Weights of a small GPT-style language model, trained from scratch on English Wikipedia.
Size: 13 layers, width 448, vocabulary 27980.
Training: a variant of SOAP for these matrices, 4058 steps.
Each number is 128 + 24 x the weight over its row's rms, rounded and kept within 0 to 255. Layers, rows and columns count from 0. Numbers have three digits each. The size before them is the row's rms in percent of the matrix's.

# v: layer 5 attention value, 448x448, rms 0.0829, rows 260-312, columns 392-447
# o: layer 5 attention output (transposed), 448x448, rms 0.0748, rows 260-311, columns 392-447
v260 081:117142147132137127137124104132109120106115158088118130128126133119096155146175128144097106180101126118132139120159099159144138172115105133138157088113129114117149093116
o260 094:156127114174132109146137092133117118098091127143153104134138122121144152170114136090163147126138120192137105123143128083172068118120173110144125157116118125143093152115
v261 080:119137121163105146151165098141128140099130129122113165104145132147125106155132122073150149131107151099069109111075134131130106119143191117095147195139148164159146132107
o261 092:147105133136112105134122112119122108120106105131155093097118126096107155115099145158106114128149152136174122137143131107157138130133074121203125090079112090131131127162
v262 084:149116098120106127109137110144133130118106144136142135174128142159097139121121084168102134177143128134136129086148150099105135103082141145146131118100114152158110120122
o262 094:147136133115178109117159140137153082106097140145130114105117086092126086141134143107160102104088131151146110171152133170150101118131119100104124142142089113103112158127
v263 083:135128140149161186172146100145105145122109124173186153100151081112100132145119132154134145078174124171136145144149116149157180132153132141137151132140139099155100116182
o263 092:120148081128089123108157081143144106083143102103077094136191104117128140113150156148148109173088109143140103105138141117083098130102195170091130124133106112127128081103
v264 080:119135146092131132115105128119128109107150139126069148144134126119157156143114109100103098167099105125141124143127129159089118117109167122142132129117133144141127139100
o264 093:122124125145155094122116108156095136161111168130146134164110147181152147134123155101159125130136123153125100106089172091100135138143123182163081121121117086100103140149
v265 086:106120144122086123127114140147145098187137168146160105114138124118106108129102117144125138106097125127084116139125121128110159121144122082100155117135106110160095169138
o265 096:181099143131165157152158126142155131155153099091132126133120117126108160146117096134135119148128140128130185125121092171116112103112104155125136120108090130088153109129
v266 078:123170116148089127170131157117125162124143136148114138135162123142069153111149111120097135142153143149118120099122096101154153112127122147108109137156116167133169147088
o266 092:159116134147161167093143134109152086084139118116115145125129143198135135116119120088126141139098131087118146099115123134126136144114111159149168111082142136112096125142
v267 080:153118112096162118166133137123131190141134138149133149180116136154119127117136132113115087153157116190146128130149162119106133085153152108094104108143129138154155130095
o267 089:133098145134081165101129153104111099098135103125170129108124120078149148124125081155097113146081156086172157156117161101168122112075104126134137143111162108154103105106
v268 089:103144100148141128145106111129126073162159091178106133081162091148189092118129155098166088148104101127103142119072124167096115140103144119119144101115120143149116128087
o268 095:147152166088128121130105113118099168094066163088119088100107096119132152171105097134126131143097128134104120138153093075157148100157086141153155167119126121129160118164
v269 083:092153122135139164120129144149186132095140128156140126095128115162111106145164127167147147111166165149104122167139091143086142101141199153113123139101144111134154102108
o269 091:144093144126098125123144132124148132139106129136110113152136128080166113127155169127138152117113097132166094131160117120166148104082111104109133111158120109154113115114
v270 084:145129143103115122124121101150111112180104136161161167089127104148106180085129149140138171103101137109092114140129093139095176163115107180109112119117145146161089109129
o270 095:103146124121135126110139171112141123146142118114121104115132111150169101169148083094113109157132139108132167190092128151087118109073122097098121162127097101163158140126
v271 082:132115116129177081138105159110107135172099107146171100136128115122152095157094124124118113109135138151120156145098134087153135099167118136121150059168119148099084122162
o271 090:088112139118121179092157131150118112098166164164095137153166092154110155115135144160105128161124158129131133101129146131097139093115115115138127176135144135125119138127
v272 083:190128119150129146122148094111164143116124156130095147133147160127114126141133107145140161111095160155147106142137088114133111093129155102145133106134110164110104122164
o272 099:137113161115166096141148136128131091125155136110154092128090090152123129151106163133158102126135096144107159148159168176126158129089095134090102166118127094184101119104
v273 083:123093120121107153099128147124126125120104152144109102072152137157112131160108144114074128112092135118131101087120140151138134105109176115110128172119166128131127132138
o273 096:143148135188184112139123075136110132130145130141129141105122133138103106139130096103164136155153131112166122118132101105141117127127097092195144097096083114122125131111
v274 084:104089128141120128112143101151148145127134130106149138126140088150121141114135151142114122157054140174137148108130127124139143143121110119121171159142137175167126108104
o274 092:144135164133088154135160094160118127079090126133145105122147135111146118159157149115144158133190149115100113156142145146130129086118157082153112109137130101091088086159
v275 085:185168145138132119132136146104141103081157099127118161105120143116096098142137150106112149124136090113145098134111072159143139138146128111141120183120126077123163112152
o275 096:117118140109160141145072118115121160135098164124124120109169133154151137097116111152138125128116130123107147150126158136090110141187116128137111091100113135145094145145
v276 091:118101154149124152097118102111127130092119160134158131159095139123125127133142149148112111143131133147186117109164114086098110142105123166143153112143129088134149107165
o276 098:095157126123138076147122109150117121110135136103076110143136132157148198110151147089090176102127117149130141171120164135133137154142169126120087141162131157128119135114
v277 088:095162117139146126090156119114122153131111135120127172157137101126086098082126112112168103074147093173108109141115104147101177100162145100128134138111135128121086104172
o277 096:190095179117148129158061151124144118136117116104147081117115112182159141153113148160119123194136168102155116108146137137162141144070108131148148117105112134145158144092
v278 080:102086131104111175165137109160105094117143099098134148140131133127121129143103096140125133153106135146130139125142121105179115122103148157150144111161118147109137126140
o278 093:140086138138157103126148125078115150112101101130166149135098147105109175079193099124134153063136144154167120152085114123097114143137111152140138134131138106112150110104
v279 094:132137163124165094110149115129098130117082142135097139146085162152149156127112076163109113153129116162187134130176143165160075110113086154131136137168118127139117131149
o279 102:094101125160150107099116106159176103113130180149153158094127134122127096115155113085129125107105150149142102105082161112151148144160141141142161140119124130133136145123
v280 082:155100119129147134112124111128113161148099070136072084105115157131096099113151141119119076095118111137149140130133182148103151105115126166141106122125096133118132104102
o280 092:137129145156139150123127147131162092151189161142125136150111113111169156161111102130126147152120093113095121149121095166101122132124172091101110136113143165157089150168
v281 084:144106118150111137160100091100129103097154144139138134116124138125133095143117163158101134120126171144101119126164131198169165099140120126070127129158101104160144123121
o281 094:110137149162149137153160091149141105146127121082110127142140102140131166111153110122141168098149109113136104114127158147106118140114163094123129116096115131150122117108
v282 076:122121105125155147150117126127141157103133130137149128152076097139140125164137097136140108141095053130141128133116102140128135120137134102160149139172111081105089153135
o282 085:153157125114125114148128134124109141127119135104136147102148115137146146123153128133163127120099130133123151152121148123111124141137163117104139091122071142136129159137
v283 084:140167151162138139121123107187130127125134116087137106113109072137100137135124109136166151115120115137155138145118135069085113130136107084137168117132122111192146125124
o283 096:157076063120110145116151142083119127103140127194136144134145105144177138134127158184122085149105135103103110104173157160100105135178160129122117166142146109127091133159
v284 081:155125140146120096149114130120139117123127132110161172136144158081108133065172113155115135119153165085144166093133159131162086155101123146131160083164145170114146201054
o284 093:123131118091104135143112107152087180105167105162103127112129124165105102140102122080080120125172139146109106120111111111144137148125127154125092146101139111133135120143
v285 087:114122132156096114101123123132112146123100110055116120150092113135123138129118148127113132118144120128146132125137111145117120133152122111134132119111148090109130153106
o285 094:137103120116135117158096143119120089133118140090138121151119126122089097083118159140139123126190114112089149156160141143133119152123088100134119154149136134155136104113
v286 073:146097097123110140131105118108172167104115112115103087101129146169168157110127092114133161137140110130074129168138131124154158098096195183101127139130176104109126164158
o286 083:110145160117160117137104147126095153114094167178127138140162173138105070123130144143128118144153117134110098130140089131143142112119128127172140128089101150142121092108
v287 081:093112149142149133141168147098146119120109119152063109114094144105106115111157103169092143090108113113130107148098121147187106106164137140113087126133117140134126158108
o287 094:131152099153094106104118132124140134120155132118163138118097089169111094134109108116158123159120149105111130107136159101096113139165107118105153114072141143110197125143
v288 082:161136096119121164108123154080120102112088127154082129145127180123156135129108117113139154164134107162115164124119147177100110106149146133112185173170157148150163118162
o288 096:104146136119111072180137105129110164096135122108147141110068129147126082150112144166141140113109174095167124138115116110144165159152100116087081146099165145101111147079
v289 088:101148130118161160095139154145157126084133108100142146141127131140121132187151154129106130139143120104113146113107121142123134076139170163120139116116149092124133117147
o289 096:119128136142082110150116086144125128145150111152149134082160176137160107090128127121138110138130120138126108157136111137143125144150098115116156110138104132132117092096
v290 080:115095164101132113159138139116110128130126105155146109100072108123120175114159145133174146142125153102118145125103127155157124131098092125115146134135127137144120111096
o290 093:097125082092135123090092134108149134136128136097088146131145115153141114105153109106116148079116116112138132148099103123110144120158116114165096085212160156120162148134
v291 088:137107122106184120140133126155117084122137115194142130120122123155115135097128112103130136104134134172169155156112139136079128133113070155157117158121148117146105126140
o291 098:085151112115086130127171135079105172128116146069086138137136122130133099115139135137082133127104100135120124133145079131112110104117164063135139106147147161112141135121
v292 081:084118133117141123122133141116111106145157147149141112132099117155163111085137150097125119126140132156124133164193125091139163152105097161149169136139138144130113145155
o292 092:135156176082126112122140121124106144134094176124094137141151138090130166184137077131123131153138110157114145115096113147128181111146176121082061144156103126108112128141
v293 085:118139119124122121121152096101100119126158097123142124152134103112150147164129154123156148157099113121101191148096146092160140110125116139113133158101130132180107104121
o293 092:096051122132098146140133166148120140148156134112152136107112113142132145153123144132101115145134128120115104156126138129117148149144149119174126112130139117115151140208
v294 089:128076179158133085109166089158119164126140126156179111092140109107124110080126138133113113111110100132157149113124114111154163121116153118130099111118115117114162117147
o294 095:130154089133123133147119079171118112144093112126120136132142117101101136166105114133158131117107157118126108130160159155143121137139125093170174130145125102131096095099
v295 085:108148139135109133131176150130107130111193138117135113080113108153171122143116158085108139102142081108132155127123130094107107162137138110140156138139110131114126111117
o295 098:140116082125096114135097136110114162154100140123124160152146081090124152110171150175160147134145166144062125168141138123093162116112127128115102111145142112147149143151
v296 078:110106120091095163112164122125088141136125101100099098123163100135088132094119166167130110145152131114107123143119135113154115107070097166141123126152091130129103128130
o296 094:135127133156106125131084137133151128125116122122169109158101101098144143125128096091141141138142108125109160144106129108095109112163166107163113120125151123116123095153
v297 079:124103142126127072151093149091139155136111164191136074144174135115094149123140131131122051154132147103141134119175148116105113158108114161092144118134152114132135161113
o297 089:129141104124131131128129140122074103106104126101126152126101166152121154145111100100099175153152105111120100124135138096146125133136134096151130141118184118074147135070
v298 082:094180093132110121138124146123105147126146082122149106139130101118122120100099159094116093149123072145113139136118097089153123126094131137147119129123176141122125140138
o298 093:176095162079139147129141125110163157123123157114131124151143102129159141144156074151133151119113191105108122168126117134076144146152074090118132126155061152160162143125
v299 083:113100151138122102122105174099116102111135186106099114136129133144145158123140156102121150126129162108122132118124162180141161159160146139128142106141126099160143143101
o299 091:159132093078110117096127106177128121133126137118148157107146144127136157152159085139132084101120169132114158140161104107136106150095133134115113146159137176144112142175
v300 088:119111148139104102130110165138110167100140068157138120131093157092159119135095169120115124137107121112135124085114136098135112169140127106126163113151138166174089098133
o300 099:136105107111125122089130091114148104173167133120155129131161143135096124143116112132158105149101100129138125127133187100147164077107116110120112127121120089105138146150
v301 081:149141109109123104126151095132122122141090139133102163134087133155151153073171137126088114150137064157179124109180146109112109122097100135160116122184136123093144171122
o301 093:098121147175138151098145151111131139149114144111081154092121147157093132142112098138154135148137140120096126122145109143148130123103127118126138106097143192125128145101
v302 085:118141149160140119106128118190127110096128111148166110140153125113107099159088132146115109137127128121091167137123113111154110152110146078150151127144078158181184138108
o302 096:105142121091097127132137110139118133155128117157087126114127100156117141098134115090155153085102183149159142153152137119164111121125125168109109147168140090151115168125
v303 093:124094069127127133131139122094136113112113107125161163147168152172080178125099142093129109129150167162122127103124078133149166122140179104125171149134125134109108123129
o303 105:148161176142124151153126101174127113108146144152157104166126105158158090139147105149140135135135167095161133109139153132112078147103072124126098159107141108172089130103
v304 083:147156106141140110131122177126103150127133123109138121126131176152189077141116104112142151151122147149138128144148110107135110121129134136105181073136127112112149088135
o304 092:125166112113114113120132157055154140157130112148091110122154104140131138141143141149134137140118073150139088116094113157082144194106143135155122132107145128116139172109
v305 083:158157103129091135113175116124128084087160146146120171099110142081157131110128107138101137120128146089102123159130115147163126168090122126127160123094104128141108131146
o305 100:121065134145135108112068122107106155165080162184153111156157140123132151144137153131133132181108138138137133097116141117134138084142147111121112105126127110101129136139
v306 083:106127116115139119138117147144131126109163113123126143103126096160120164127148140158138149111129176098125081118138142120163109142169138116154118121085132196116117069102
o306 096:077157128126108131113142130135138118117112108125145131142125156135151126116138127111127136120155134122089171144105115159139123119102109148095147146132171097116122158110
v307 086:187167137122128152099122157163126138172126108098131130181156092131178125133109129127150177174126115117102133133085100163085132142110154109122133139160113168140113120130
o307 095:098103116142113149122150126132162110144128104148099142120144112134119111156110133173172088108073133130138168108177114126175121161120168150106132159103099081141110121123
v308 085:103113103096112145120099178092113116139084121127098196126170134130103121104160095132108149162072117131144121077136118134119120088144136115114157157091150119101101130166
o308 100:142114105139118124120178083104124131133126112127126105132076144152129134178128108078142087147125102121130132140141141121114069137095146129129136056116084128152159118140
v309 091:130097134077159137184102170132148143134121162154175116160155114124093135137162089140110094157135128117121108100159121079099098110085148163137157123119106104115116128141
o309 100:146116116137092134118128132159141112170140127107095148098104112121110121108100161134136144122153091098145125147114068138125125131101147130107119149154166146147129143126
v310 085:137063126110127114143137150107112107138127120115094169107151123088140143169103144124107133164146124135122121111114113102113115111102129124087158135138098111157140129127
o310 098:135139105111091162142097123128148185148109096087123151109121115178163157149136114115088122117064137124104149148093118164098106116130115161174147099090153147111114153138
v311 083:183130134146142123085125141120113133120128157157113114133178129156124124121198106171107161101131119128163111119149121114158142088098120120175107135133127128166115133146
o311 094:088092178090137110103117140135155135125159096140153139126131121149131165134114152117129124105129145122089110109165111113121097137142147096113178130102149126113129158123
v312 093:135160131102135129136141136146101123127182103143150111120127126091157099121117133099168102156116117112116124141099174173101144126089184108113136150139150098170144117104